config = dict(
    norm='rmsnorm',
    norm_place='pre',
    bias='none',
    beta2=0.99,
    schedule='wsd',
)
Each number is 500 + 50 x the weight over its row's rms, rounded and kept within 0 to 999. Layers, rows and columns count from 0. Numbers have three digits each. The size before them is the row's rms in percent of the matrix's.

# up: layer 4 MLP up, 512x128, rms 0.105, rows 179-278, columns 64-127
# down: layer 4 MLP down (transposed), 512x128, rms 0.0956, rows 179-278, columns 64-127
up179 107:510547445467444489513508428537477562463516506441436540501433464414485472533435491437499487497456541388460484550521481504514482376540516581510467367556507508394519407507546458560504471558513508
down179 101:559443529404460482488511534513531487530453549562571454540561453518406522440518448600463568443590559546542436514498400532511544507514543541566430509545548434596505502520500503398481502505550495
up180 100:400508387516460466604599549529517569480530552526445471450534492484518473588490491527469534453409454565504477570489556474476477459616526506443506546458400506455537477493500523319389453475514430
down180 098:422540589591478495512449679493497466520567569515590498512437466519618440495535504524564460533577408552526557517443521493503541475524496461453404531460483429523544491464514498482457520457412458
up181 093:628483418499503495569525441556512427511475545540522535453491511545558524464438491475498501504383510524475562520450623542424490535508553507597408532475516507443566473546569538511473550602611508
down181 094:406486397512531499496488435513551510498427494478512458589526408523484389496466411559535518518529537512410438451525479464526542556496536478481555497486476506561524451534516487528539590465492483
up182 092:497428561537429505517604451442540430472478577476493487507546365544444560513509473536467459492475484472397500550450510553530475408551585512466484488504464535420534530519488564558445412550544510
down182 097:519558618368502565499459488452544484487524463475517464510500525529499396605494446565422527420558520482490563498532496480522572492463494530561495492523450522475470441436526565435505424617454594
up183 089:524505452416462553517574515533510558482438519550538414481524511489421516480404502559485536525390541480475448520468415520496475558498530443486482487518486595479519558400477430520460491477586450
down183 092:531472445522531498581454506501522501539498450455509577527475429424512569499578560512571507543504558522611394407489493489386427553496510460459445508535530505464407447535560538468492417455461557
up184 103:561454509503410523501496515616500529484488503469432538499513490412542420529463512525511474470588557525454510552384480490574454547417526546544411504512504491525424564551608446484562587474496532
down184 102:529548535482498408410500512562536496466561496484495438439511413533375540551503469476465549527465505492491546503472554494496599503480498540504512535556514478536483492511619526512514601504503497
up185 107:463571457541455446463601535528567606424414516503418494518564506532546495521473470508564483488420458485436547494550490504497432560410509518541445552571528525466561546512511494449414501500523508
down185 099:497554634469514557384483460566416596577448488461482563525438481481583490590470531521538467483486519473703447507528509443509492535434512576583470512522508479459500504536464435547494520464547521
up186 092:410575475446526553570655568441517547500501551488580560573472426537515596464442522563536552451473508509398469556590518481472395595427456490509451502473510498440463512439521494432497492438522522
down186 098:497514479477463470500483521593589601419514462476552537498544396518551468552584451528523485534623526503498592579526449448549579483526553545411534451489437530570428479480522480394451497489492495
up187 098:587422501505580503563545513470532525560475549462495521486529410499474494493436551460416546492502493468440579439418556472513526553484584408453544519571511462460491390444507487499420528498446487
down187 103:437469560529460477519439458503484505520560482577542446497431576479454532500470495540562557511462500433585440464454564506499457498526498455524521506545556532540533524509554483562431568487560428
up188 091:582434500499418443488491511550571548466507448436477501443567571517468449585536499537393474481497484471456560559508543589511425516437559506521529481433463561459587531405455441450461537531443584
down188 095:494511619545460494505486506511495552442499489503497478480501525564509498466500535502468559495493513494567523531497537514465472462483516491491534575446451528507526523541486511508518523521489489
up189 106:462465395449398509576576465486483576474462502543580557417518573477563522495410494436477544374470538532449518560476553458560457558527516463521488525541450461527485481537600541560534558557530483
down189 104:512573517653593459543479504524440547395439410421495483435560514536532525517444549536487484534427393447457541531584518602399590498487527547442555458484506452500466521575461515458521446470413466
up190 100:466503497438526468507599532475498593477535466463427496513468483414396486541466497443436498366401542401547559501494502497593471551487443445450424531527425447447546557454529429507485558483419512
down190 101:498549478510399509574448605526558517520464471469453504586524531482428512483518449510553505586381411631520512492536558531622464445467548557469518547491450532527507557513519547562543489549476482
up191 103:507498463471490482518528564487514500435489517437503627419461441512564509421454522411501523525457494439444470572519612528561435511499523522497496466493493519509510581451507565430401467383511546
down191 100:527466539476473554425507656497513515498512538485415498428500457510481499503559419501491554447541482566511508554489458468514560467433491497513509552524486450540489411455529531547430462467486585
up192 099:488523493439547520526578459531564545475435381540561471566554489489504481499547575531418449478498499525503492496448529610520480505409514469496485552568437516375541529552451426488441479464520585
down192 101:440484509525476517540466542510634486458537502472522395512472597499649564500476435556478488566492553482528554490523459561464510519443458472463463495502422568499496587538518437528458491467462467
up193 094:462463545536478527589561504518552531460574505562530523481504501453491512481520435494510567491400517524470472493493564601573466530537473534467471579528456506412560475337565529432410556462496504
down193 098:498371545561568592488576562477523434396533466469519497451494573478413458571502526540468522475600482425513515475531434519441402545531530539536471425413540494485458467519520455520586502501491488
up194 096:517502504492378426474478490490492576532548592462502450499458487562548570516554444459540434475519465474464604484384541565546542557519502578511434455519434575491499553559535503506565560521489499
down194 098:509472433625404500477443548512566511493499488478585496443454582446475596472504442538553534430440463516570541464534489554558482466548490430617454531598465579508495550575515546376538522571463466
up195 106:545509522479574414489500526471540510450496579482514517541612596488546496524414484496502519486431540451487477541548528514564504499513470464484564556560414471505458573436531564573459488405448392
down195 107:469433549426549440538494538506525508506541572577481504544470438481528519517451467446415541534504526558538440454435474479483476556513558463474442464420503406484485435365555488605433515477444449
up196 101:570477481358464483511521557509537548566472530410441573481548419461555413598555461467438454532473439479447599479425485528580459377428479580431544490608502583420548401513545471455498475502519491
down196 095:551555585503511538435543509504611628453573469497556447528517387524448470550541553515559474617558510456468464514507539553473548452515539428426572498490506501504539427477436553488513425561513472
up197 111:491488478480449393540511530510638543550466545502526555510494551477485524592502523527433518474496456452495550500529508523541504438482619501520498573505580478476525532584509419464576425527572532
down197 108:500503537513463523491547545520506378456519492531506479508503544590458552414597489415554516506508464534491467530480514518552469522435525517433462502456524559535532545545559531510487417581477518
up198 114:478416557407529503502541551457522533531501496453573527481502554547467460537447555551552421442416560536446548579503584550482467489418467520499486464533516541496573482560461484439448496496510527
down198 109:513500539532483522460485565578623474466428538522508387451528526571490594477453487560579390492454542505522516559570435535507478553541479525428543469495582529433541515520369492437566533565493534
up199 096:514470525542509428648530516486453491428510438441460535566434519467535308569501452453458471450536452509479495444502466532403504482485617446512434483428490377510446542539514490458417463502542533
down199 099:523544506568524556456560526584572579476476569509521399526430546524462503463442536492468378480534536520520522533454526489468412457554576418474482550476494501462492518542496505479521506491432485
up200 095:405464530478516520561531571483567558500571365589489477475502535538384513554564521441482516507472521512480494575547466514464463489448485459565433466599516462487570598386524545466495590409444502
down200 097:452524557555532425486491478548568321508427440586438497569556503544570508448453599464471504410485500489555501569516528496574476442499517535479565543505464488444519474620492535514454457558453444
up201 099:517529433498390486526507472517533530538403449428587440434517502535541493486536533497387492478527449487388524553418407523547564489433557439575543473508514503475484542470394513519481436507527538
down201 102:509410491441527410485484522474444536527488568495442510396465447503588540431495508461442589508468493541527519445437506481491500496546501579493530456406456546618525453483473449398542511419641533
up202 101:430579452457513483569482500493508459436547435545539513551570347470503459518486490493489542356496532461435445524551441471515467536535636540526513417486536491488563537503490418469531531438581557
down202 101:440468581547442445464503527505551556488540471483451424407539523427471514505540393527513470552486559502521549552466510460569546477590442488528493507518496585479588474492508607420540491508470465
up203 095:444435485393525497594570528561508483436449436516471495505573528543522471509402534403534433442434500480429554517502541491476517460541527452486453447475464514463497438426487512421434538438465569
down203 100:526444567450455455517488569556485519526481492507447482467478410551477578502566412413630469523565533493472510494485481556556481487492448431467404547468530417452452491488475442541489655588505480
up204 086:403560523542444499571490477440535452491581554463518474472561482504465533589486529461462451449511494508469478527455499570464581470538454549490530575507482464409484439439522454465534541461417470
down204 094:542525567706444494585432513502456526442624443499459521499527543498506468529509459465380573450542477514532468467446470488485489401544565499557544409542509519424467427450563503494530515529451583
up205 109:403466541472525447636573544445522551477524498527435520477524527544419540438447513502485506476507555535439447601513541542489515540526538435452470557504444506456442507478509482481356495466469549
down205 106:423504500468534459499486536521445468517509469486543496434590503414455618447492526454532539528463423534486462471491476526509500443495522424494509547492418490548427532575564525566506499518581466
up206 106:493538481532459446533568424536521535460524458500462503571478435514559457556433582504473534489527516399474561533551580598577502494583533601429505429565536539577647488384482464514489522496574399
down206 108:459528495529541504508383598483474466514496553440532513447571556558514552398490503503515524478486433566477540527414559488529494501493501534592481483494487468418428413520502427400522505432526683
up207 098:472469370418519428525462565592590573462494579479485492483546538470500427495469411462492441477503520535481533413417596571456493527462585493492363527529425566457546548459602481523445559454581513
down207 098:511470534533421454517517519431457551557534416468577498449433552474388553475540458491536542484483601585429532538506504496462588561579427520484523539498487543478596535484512470352559536447478475
up208 095:470471459525467502456449466566533542526476504535541478560576521474414445549476522466461466509457432475482477437618510464568469477527548448534460514550392605419536537534501460505510546412458448
down208 098:490543577551514545450344509542421563562588475503549524519564476466453487510454472431392547537536505587530489482581481536554518422540523521488451489545492566561466495537502458528506551475510530
up209 093:474535480558477531597616477468540542450530611486482533471539541507548506566437549490481500539474502516469497428444586579574507527481548562533500529535521490470436527505479492511554531527523613
down209 094:562441442482492404476483470488495445490428492673472441431534459491494590516554547374574477506514534554483477405485506542479485485437422532464531444531487517569455496479439585472476487479435527
up210 100:422566487515483425589445493593502566492540411478545466480490442493523453478456499366514457490484497460470500446454508531544493465431535426561505371591555560536546548410527443452457560563529384
down210 100:481572498511597522463369503456500382464506545507518511480524510477494476381433393563543537459469528465384432569579528439460500499472454537580472419477459494501523488555481537497539375528528533
up211 118:435461500591425436560528468487577524461529498496537451501475513579521474455477623410548532471411503480516576416506474501581569438420486585591498388478422506466543416536558492471579532518482500
down211 115:526503473403472487475518492515582544524474441531511540449422439403447522525399500466449539370570583493580361517385525506535537534498540472489555462487449477490495538495456524487509456515484493
up212 104:435449515468415446535467604499541499489503476409502549455421541461505526441448485478485515399508491461423477506438418632575478524535431525475524518497448486490511572456598497434489513428460396
down212 103:405528532510488471509421411573503475422471460552408514548473556485515561521390552527499497441479509510518498509565523522504530573482370479492587550483414456544549566485483555558601457504522552
up213 096:381583540499537453546488429585568513519570450509504465457535545592500545514497474430520439483434539452489559482419538507468494503456503482421543447521447561472603505522518470446495541510350520
down213 098:538506530420524531467447467529483483480464479465495491491478555587511522431518573375546491534544509485497529463553525522438441473432511483407530571539581423493548431433561536571560566536517505
up214 114:458438449497501500519468527490626431566501529513410479504589532469493437524500527448499403504491568435447591499529428560487446572488509578481458549473495445513480541404548531505408536524435475
down214 112:480478455435398481551468447468435475471512523466563487511504544464434518431582480559555458531498507499559421497484429494466566506488573572439476558600521527583478436475541486491514462520517520
up215 108:401468554427522509526459470482532595579514500520533487562507464505471481526525523465441521419510470520533537475503522631582474505429544455517446493555526558456528531541589446478418494477535429
down215 105:510460493478505550586529489531538381490550544452406486495494459464399546476478447463567514468502501523544568495459533486484454482574460442484541479497479551431558596467537401546552448623439398
up216 103:503477491408455460529533456549476529503477473495513547478559426474458375497528520490523427349465484559473589478505536455448472511579490406487442561444524528514465512484531489439476517400452542
down216 101:469572519477453509570516466513496534611457468494407513477544475520591530559506495510546544491442445522428458562556479376547490399482498583413534460498472544493510479496506573435483494543518484
up217 102:545589414575396470541516503510484515463531513485434557487447516532508485483377525331485419493518463530424585545480441511470582472562479466603450522555417488511540458466571565459453553467504498
down217 101:442531601468572435500476405505570413497461482545579455516537472570540520491511613515474548488529504560436461507578482507479511560462545438535471519561594439508490546485461492470509471525471404
up218 116:509553550429370537544503560513557490473496428412500478521578472486492524498535578503507449462461518400494527554434509498566429472520471513472404524547545586429568486391502402560429467503536468
down218 110:519519418623518482508497546465513464522551516545494542491457443602497472565498559511488488574455528570583502564518541472489574559545501451481459474474535564606610490507439373441506491399496455
up219 097:386521504463480552547519479538489601425502383527518464618527508508458482426523527470519434473438451458497421474457537579439532499420553542541519553441481580414611480455498513406464540527472479
down219 096:477466415487449498507551574488441477414527445487438466550506470420437558553571444374511560530462461504338508608515467459559467503484492511541598433532506445513447498549610535539496500556521507
up220 104:520592457409445530520521546423622491538505498518498490540565424566483552521463620508475458533430521528503590479562566577567428541541480575484425543447461480441477469489550537456465487604470502
down220 102:434518490468550419430517544441491488523496474425461529457557379508506512496545546529559553470524430504470581492540511552477479558476497590523548529501467513469392523504554515451554561448540483
up221 098:535488423528456459546505476447497498486464550441480551473460498508519524455567543535494505611436532414468465557447520540514526514489461502457429603604482509491498595437520476509565449463440536
down221 098:486563377464502467487432421479523514517451552538465515505498454509546496465471462573595611555573462451523462504541594530396506483439498509490507494517422546526426494486517467588487468498579456
up222 105:487524543407496421510603562487482612528517444445438581498470455529469392550525549525500488440476476418494527540565511504492490533487526403499395510526476468484621506450566495532458368421463477
down222 100:472444539525515561383428462489466465497565546493562564426511597411483493469581456530508526575455370587476517543544515513496455478481538519440434625445515514498467456462465535521534449500527479
up223 095:522400476392488499571552459567572480545476542558486571463514546539446561483495471451495461546492556569367447511512575490583587514547536435522486432455460505476595471451598510362494510533454453
down223 097:427482513495481499484488509448550451554556447495544486535512506491586535550465437508533466662440574491590470509500518474395516453604522521496534513494472519442471505474455533571492646511486443
up224 097:638490508487497467551494552636482582500453494486475523479409500496534471523517537563508498471506464552546458441517443522517388534480564471600503471571502497503508578471562547414400410524446479
down224 097:482451512490533481393543488507386528490538568468495517398484521507536455498480573522454457546568551483556460434450530465455516598488504495491477541418506482558544449510457467488619500430596556
up225 101:364445509470548423547519519521481535475483526519517456609505508525444452447447480463386544513572546498518467507484519495440527411465563542506409428593449432389537542526495405468528475474536567
down225 101:552540436472467460515514491469465496416471499454495502498425468544477467454419455474533507538489517421457408407542411521479528475512511425511540527326414545432470554530482545468511485499517400
up226 101:391519488502450498518484545495486374510617474521457439509487566472533438592481488509455436503545488488489529514509550572452543469440470594548469602468428558533481545502523524456529467425505554
down226 100:553531579574509516545504507519401501484522479530655561550546425482453510523469491568474511484482497531444468492500600622424433514522536495476500484507403441517487454519479508458501449504392585
up227 103:418611420453551494541529528550465512538473483451444437521450539457474379438461587548458477515529506507519493478472535504451460539450450490527437516555497475520500497443613453521462426401502466
down227 100:472489469502363520465531512467514467396499532506526542465398443554511580476525559485543414538558565445462511396457438529462519494404482422453468496425472501494559560432404484544399551628453449
up228 090:489485424484528566544509499485547626402558424539520495553471465551473536386434471549510515500456510435495443538449630609587489480499589527531430475575535515449500594441494521526419543528513449
down228 099:516487492469580483452473560588529460473513483519502543450504506602542482447496519514644485480511508512463523472486482503489476383546400539503504461532502495533445508505474412561530530490506519
up229 102:467539500418571415563490540453562506493505399515411424550525541500503388615430480433522480497526530513409544506596491521465538581456488493514522495551517532507535592452463499495486506480465567
down229 100:460483556517450444544578429496486392466515566506515527454528418558411468516513430482424549446469415530562515501511508479512489435416464525540488523593477535509549520520525543563553484581486584
up230 097:588502544447464555573585556487528538464361441542544510554468476524506485446499424445479458530518556527462481456469496628525510542358522485555460501520412546499558478461535559556463509487457494
down230 097:512484552391556484496477538578498493541471505486515518514451467513468514421533458497542540469469506535531488417502472495561503509517529478489576541488564532509434573549499462437599502587485462
up231 093:501520532508486502527575413532504578443415533482497582494476449477537498460513550545498499501492472469418569478569676537499495453404444486540437568496497512459503566460487508505493517495555470
down231 094:504517449534422507497458503510551426487463463473475539515441433550519515497571569559622477454407429584556490513525421502512471560466482460421497483430532528528360457531544552458511497466517564
up232 103:481599431480428505578617591552463563462449461542499474515500516547537491550467465525500484546452474431432511481543490529495473476552469425501440542465377536420483569458572417473377549392538526
down232 104:520524610475487536509463499571540501483444438478547534537454512481511504493575463535498548533595557519475571574553590559435440470530423444478518524396544568518563444458522476548489462464485520
up233 111:470504529437494536481534458493514523436485500518496412500514529512409351399506527459545413423514435493492581562454514552465502456473519507499426562479499585452525446447508464571535436482525509
down233 110:551522505547484418432520516544504512614522470428443495556464509522478441463498516517477540464516542487437476511500512483587557548529425452470486529575556549463537472474471526506481563546470520
up234 105:557583498534432457538598573507530538440483552565440485475550543581445502418463418462527538431430530472487527535412470498468569590514465432504401565467509512447579593442503446471472474466487487
down234 104:523529572536413424517500486501503560496498388512459481485558424456574441423498437482545545607504516461475397462498438446384451567444552539373582518514452478461519494540455488506520462469517459
up235 095:476512432473455516555460439507529490495443377565444494530560471413426481475546528554438486512446431529465506549511480590485380544408490489624469469543558509425492540516475458487421491415468540
down235 097:512537502420504485492509591412582475488496493575523495500471515493428580500438574398543462445521465517520467520418444443584491507502475491502524586407497473448571431576486563421489488499423460
up236 102:477530422454405427502473530470447440412499581430363500542574475494464503510454523502528505497486504425473522514589512561452390549422618510404530448584503445537490514546486466528488535545549499
down236 102:434503516554571527537413458474510583551586400530548537413518494457513503570499415445448530531468597479526503524460503499546433445544493482469494463491482525484492397489458544387433523517539594
up237 101:501530542510461430509520516481548520506530458486465470548465619530521394504449437441405505496478529471422599529510584511582536487486508497450459418565470482534485457468565430518543427506549514
down237 103:486505548459507485484436527432531451501561546496678486424423577604517462456507425513424540492522498553575464535580541446497528566368466427467486439543437478475492526482534475437443557473510501
up238 102:530432424532486446521483433499491539434477552599453425421505510507477463440506506440440466540399451532534486619538511504462437456591578477507515522525389546473492542467591476474501473476546540
down238 104:467523580485587561553515499469550515472554540564454534441468528514520478468578573529536539420596511531483428522464585471618530452569469442511597457536500462462473560480565501466396483504474531
up239 092:498459516574448532583510505435526481519559484476465511505549527452471501565464435535394546465500559467438539423482565534542489538486529384496552517578453532472493535422606561459465531519474397
down239 095:457490504553452493462520445451495478499509502452490551430455492472426456494503481461483439510507536552492549478549556533468479466467580576489486544565513531515568413541578444523566523462454406
up240 095:509545492566491504512581531579498597414460442483527518517418474537564449508464455527476507488406470521486581509528472518598444507483519444550473506545447518481464500409606432487424515531526540
down240 094:459446496490461544476409455535428448458616487511475568497564420513571514471436501536532464467481513571495435506514599450512486488428558407492462480482505468501423597456514523567617476444454446
up241 103:443453504502466449535489369529636484530494488503564488485523488537440507500523512458494413554504529535465420429441435539474436462435536422513528451527544438489552488502530514444346544429503454
down241 100:404500542575548438450528582427522474453533446486535424512411511493470471503514598483425607591409531461487419503517540480460456468538507436446481517523513546577519529379531528538544523453501564
up242 092:546516510569508475524600434421541596486496471571510579498482417539543529360435516354476458447513540531427567446483459555534442505517496536505447490588457483539522538449525430471504509446564515
down242 094:458614636516512484486522526487533517603470394553493449481549512535538566459555470477521464543486553560522472507537465333598543469452450524470505462438546462598477501529526547482509484433540528
up243 116:414427494551563519573491518507575587538450451512520584495571514449470459541453555521530527483432465492513474466503495495641432410480441541527541540547500465480433469437441428486481447509519469
down243 112:546466513610595583541485458502539502433490483447504531573621527522471348490447474548545558463476469428544505514497461455500588510585427489534557587435491515487420551527436510562534434402538566
up244 098:570369449481428483528534473501473541538476399543526516467528605523555521566486490550533514567526425483390494523456509488473524504458603391517506470528551466473462572481433502475481572516452424
down244 100:496506448457523535526549571424543515508484464607543517507548529493394507553439530469605604529395446527579397486465445540487493493500472514584457474538446440510451511524482547434537473513467571
up245 089:521465515453517456575514444518542540529517588496529619552491403461508481435432485492499523572426479437505588511541595484458467541562475577459507446521463493460615407486472522476433615495505510
down245 092:580514568574551500447526475376471487531504516445436507408494477444457496548529528501488545516585436497560414429524415544557410487554568481460486546566536515505468561463523518530474541512584527
up246 093:452532376541514530536544553540569542499424426412502466546558542497489545580478535568445514500454471465492532536477495565545547542538408494555437483543430494468454510464549374534555469466504456
down246 094:517563406524539429494525565461510461474503489604428377548468574500537513427453507547483517529525554511534481591494567624433549477478461490595506589454483530555521569550506435496503583436401503
up247 102:533527473505430449558525587530510497523512482545581586539426499512459564435439519520480481435465430455432531413416574496565402462442493460483471489528497512554464543540508403526488593446523528
down247 102:489460530518558549498398463459487460511494539427501451468562502535482485537509524451541477512491520413515480478502490580423552509411566503422473449451611567485527582424492517533536531504540521
up248 093:476419556525468469523497503468591430440543638501584492471610550540576524461480511483544457476439465507408489564552460434617452462501508505526536559428556537424504459557511401456544445553506441
down248 095:524493554517562536520515521590484374513537507473597586443496491493500455562572534493543538562421468612424428526561497508522469500504541539460533516573538549436428505514541421397513455511530584
up249 101:482538447508528530543504509497475525474530542502537511511488526498465491388538563512414445402509434529421551542531523521468533509462466525461495587494462511479588495519530596493514451469491416
down249 102:542560502639503509456455627454452479625525494453553468548527545515469587500502495506555469546447449499500487479527515488548536474488475396542534498494418582483479486505548542461543532477499552
up250 094:545460487450534452581531474588515430476423431487599494514479524520501492470406475500496485506496464418533441488552502566443503485462557516566483520438470553434562507484505500478494500463474529
down250 097:487570453536435608503544474549518445539503598552427487395553559496552548443513495503624503472499514479504464468483436524432435581494504493483453539472550518480370426501603535460474592567548475
up251 093:497478510361486487537478473618476509523455539519566568526570562559616509473456484510455437490437534464538457535549453529501482483482455554447482495476422474449540508431463488421457506373424480
down251 092:522548553464500473401490488451516531447492474540544457474475577567532408477488509525523536508479576545612481497461447501567428563508471460406465532351519534513484513489424496475431462459436488
up252 092:475516448584466464530505555565474526551506529563529507489460470480501380498546560461528391354434493496437590560513488479457450551468531439509537541490502478471543444479530513529440509523457562
down252 088:472568507539557533421421482491492429513495437506519463508492495503451460527564519457470516499501534549512508543514554474455490528480494442474584518432487553615487440487457466511399459579517616
up253 097:586534523484505535491444528618475517548510393517446522534526497373496471538492505463518427471421430468481502564463509487504522491449507508614466407458395552526500539444561432424504437525495511
down253 095:469520535529586463602463479414444532526545545530504516599557433523442514480517430567563496495508535520523505456579512535578539467505422529560562537566476568506528437421479582392570441430442455
up254 094:493433491469427500581524469500484586443544457448493461587485508548529519465433435505516541478490438465495460585479471620488471398415486462417408483534463519432598581567555463447416498382522468
down254 094:555538499527517612539462536499413454448461566604587517452532451545546450490535470533507506495558520457484431432424487499426586463555488541528503479448464581546508595529479520441560409511419531
up255 089:523432523448520464514491521563464531465428446522499555485517374432592513494458395457454501444414555486462530507462645571516497491555553484541545469437410526482557444488467467540483441506417533
down255 088:646548513410529407497394430503514545535510438575508466517535526471526479543467539525442502558564518508507436425476422458456458508593528562484485511456548473487446556523504479637440495468501532
up256 100:441547437456542583552496516447577461468549463495520436527450543482436512396470587494477507449355453488526460575452458514629531483592485470542531490495472481434496589490475451495509464483512432
down256 100:519446489479504462543514428551453485488527494463397409534563480599556505575495495521544554461531561415496487506559431474487424525414514577395507451484503512479466529446492440457481536529506432
up257 118:546469493501493495517499514463542479430439606567417584510593491571464536416517512453370491450484478556495440504433538595552446518504562530500524439479464558487491539437532469503445446455556523
down257 110:437497470428408432528483406528539389463483522483498484554552481470589570570583470533523482438475532623513568532579395444541492547495496531485410534532503525468465420508537504484613524486511461
up258 107:496446456412581470514464486493622462546530501511564487533489555480446480508535515450488402487396528470508510509492501536476536503471515557534484501485546526500481514484561460474525521421377567
down258 104:581499490419554546501534471501444442474537490485528495490609557522489509461491567387424451521530484496464435524441508524381486512471496425471512471465497555503466537429534490506461517570572435
up259 089:618521437484477548526487475497542543552462450474524524576386437564485540476517434503517475466457516519481488467380503473476532546412596459598451460589568555435510529515579509533373438515431407
down259 092:495543436486499491552463538433523420516456454456502550550512502586487565397501479477433539590430462514570472494480489422481515557479493434456489482440538467409511498557550515584540526586517424
up260 103:426499543564388467621553465488514530411483425434554526623438515496535529508423525546559541471496481382509496554493490387600372537529514591468510522545524592496457587434542464479470538516494490
down260 100:450484531381442420505421397467536553531574549474507539430480425561548510563519509575370548562555503531511512454568429549468543488448483522564454521545546411509446441493520500418513451479577450
up261 110:488498532525376433521513462562598517473462415544494499415571379465564501472488483437529500497521429537451476441425527462445394488459497547513506529593528550509525534509407393493534511481502464
down261 108:553520455579482495602657441478528483500495489539477481576522492578468486571558526464579573449475464499589527501502599480458573450503529427482523511547488492484538505586540549415580495467509537
up262 101:515446500481506453579511446473563457518572477544544500509470486437533377479484512535481519435404465509473532584504461537551496552459499587484505392498513495411536499356486465498511520524366479
down262 102:471508501521561441488435449484506469572657529482507483459429537448587537443452563580455528548540441525556526427507430509436574465413454539494518513474490566508450390542498588495544463391432498
up263 091:524585529482531472595560535432458480481420532466471484527614474451518502492464542523522455513467487539490472535484529578442543517410446490459475498502434481521542512498551509441413492412447467
down263 093:508542571452436498422495524516496515572529518480386550527539515488519403507524459512492502483436527544522528449499579543445511557506498535479527584517454566517520521480486453473472506439480547
up264 100:537515509493522530478540447528580567431436500494413504468461554505437542460399524554570487559451522473439471506448579552514353521491517498602444547551492493498564609446451549486489451540446574
down264 100:329511507497481489541548547487412504497498555477492454512495489405549411463520524480480453456515537410448456523411479511514537475507462434524459599496513562502476534464497495504498440437401505
up265 112:544511490529431453610568466505541464430453480558521453590498539504572414557440510488467503395448467470501573480463446570460484569456556489446480461390539417484551491513569549513443459573496452
down265 110:469498449437519480460542509466543490465450553461436573449486434425461552432443518513500479482446495473392537527443459568456500499437463441470579471518441547533633540552579472532492499575554548
up266 090:413513486535482514531581398540495523446501483538638451533542446570545476510513475536510499476366481551438532476511558501504563519525597477458491431510493502506552450477538447397440579441471499
down266 092:556432519459520500471429528607500499528488445527533546424537465564455479490442584457547452621550517464546472538458498470529455534618472530538480540483491529527497531468485488456577555594532509
up267 096:474528518577462577562572596492576508434462533495511508461510555548497497439461546467483476551511581393372453494399556587488468443499485517510511551475492518462503529390489482465369587472539513
down267 097:447424535482498486552445550549563543497644560438453355470527544452465459501561490554436435413523534460578512512474525455476493496461575477519521511519594459586541471549457522490493419507499480
up268 099:455489538431511526503543479464490652504552537487536599488515509580582493531504510484546495434532575554473562530472454544475511455473525493462421487531550576525620530485515467403513536465483438
down268 101:449451502575548507559415441484558503467475575467515478467490638517450542483480440486405540539521499531450497548400528476514485499400548549448483448444589471504483499485540514452485568437516493
up269 098:524474471522504591534502458499527514489529484511509466580521495438485417534488519553455408478466532500540523457488511437480535511484483408494513494507535458384609468532446462464391430439492500
down269 097:497480441629539508388498504427516469470526591523508523467431549563438556539542488595465557500562447473582472459452517533517493539528474432509439430480438426578572448517386510466577518534587557
up270 101:546509445461444526563517426502549591547525399494424502498568515547428509421452505388473514494488476394489523472592442565521469529517512478594389493509530494426526508546480589474500443411488452
down270 099:498457463432409558546446464487428463553558467503488398614481474565519514517579531460581596581575498492559478558617491536417518468505484468490514574444513524437548452566487580467498443495536449
up271 098:476594463520470503567514453516629494465415500558522493392407437466420459461480473436508471529491494461474424455443516450530502548566481467589539580557470523431513461492458443438516498491478473
down271 098:540447539496506481550524480472530434514472467530494525523462536575517414542502592439561582539527501557496531517482386570465521467500538520526473455544514519465398471517496476569462524518508506
up272 092:471584483521561497524488528509516568527507468542448501433478478440521470533488531529527495456481548491526544403492527573498508557550519490481547414489414526386451534489554475481464563428402519
down272 093:517523608573478515473559420474457487466565587432449564403544536481495633515523456586607556518537514525485470563519512459552424567609465491491483400466553515521491532494492542487475554511544523
up273 100:421439389587470585561564586492534520428541600537455524624418532589507465495483573378504460468530594510476455574517527584468534512513585461509451552464407459478481528521516517553460590472550540
down273 100:435522536503476484460541612478466543632486531556494493436521501538493495382499492518481520494482361460574501582453562546596497531512421483464519420619468511519570485564552479413493521511457500
up274 102:513558520502455491507520554586571484506433507577476468489589593537410451480507605400519349465424518475392508558417505534457506548486551602499528526548475408491504470402556541466502627465381496
down274 102:436526501503582499564530499569489505436491481494546412444509545477463540410570551565395472423566577534477518552536475508425560398485532527523509530540482545469580508442514398466432494426490463
up275 107:536514504483592511518565489552518557561420485433578536447511449478509397463459473487522436488376413517431470475532494498547439450500466467511441539579591447457555600553483425408411469483339428
down275 106:442499425577516484560474423494497462531456475456501457525552397540458503404481562495422498489500485433568422413482478511527541473432491545474573528550533533555528497535403484474445471448547557
up276 094:485496452479484513526532448613513491604551446430541411469448605377463369462450420548366508505513587439518530579499441478502503522489564382533523484459567490507574491514544493537523557459504497
down276 093:492485472494496564483524646556487420444496532498519455457489517526519505455449423550430482543429480451471511591463505566509489541512513409432470510530460450508480526480559460582525532521496472
up277 111:503562421474492450528493595470596498592485523518497483461521567531474489506516576487531386487493501520481510552527534585417520446450486562586370507510584485502519570457551595485526516402436593
down277 109:495557473522559503502561469566432568491546470506493472468489438526442495539502421542507478535492451440425396556511450592473527513565510587485572428412444525512530394512458436455513524511486485
up278 098:537442569499513469542516541436544511553452514513565453490488547505500434412429577487427499523435458471502458556429470405516567477507480509571477426483493498527561559464464442532503469551411509
down278 101:486546500526464521498525573527515554479563485511478532506514554558632443583461403498431499530499523554531450437482414480542500525547516533526606488595564459506486500580493507451467463435500560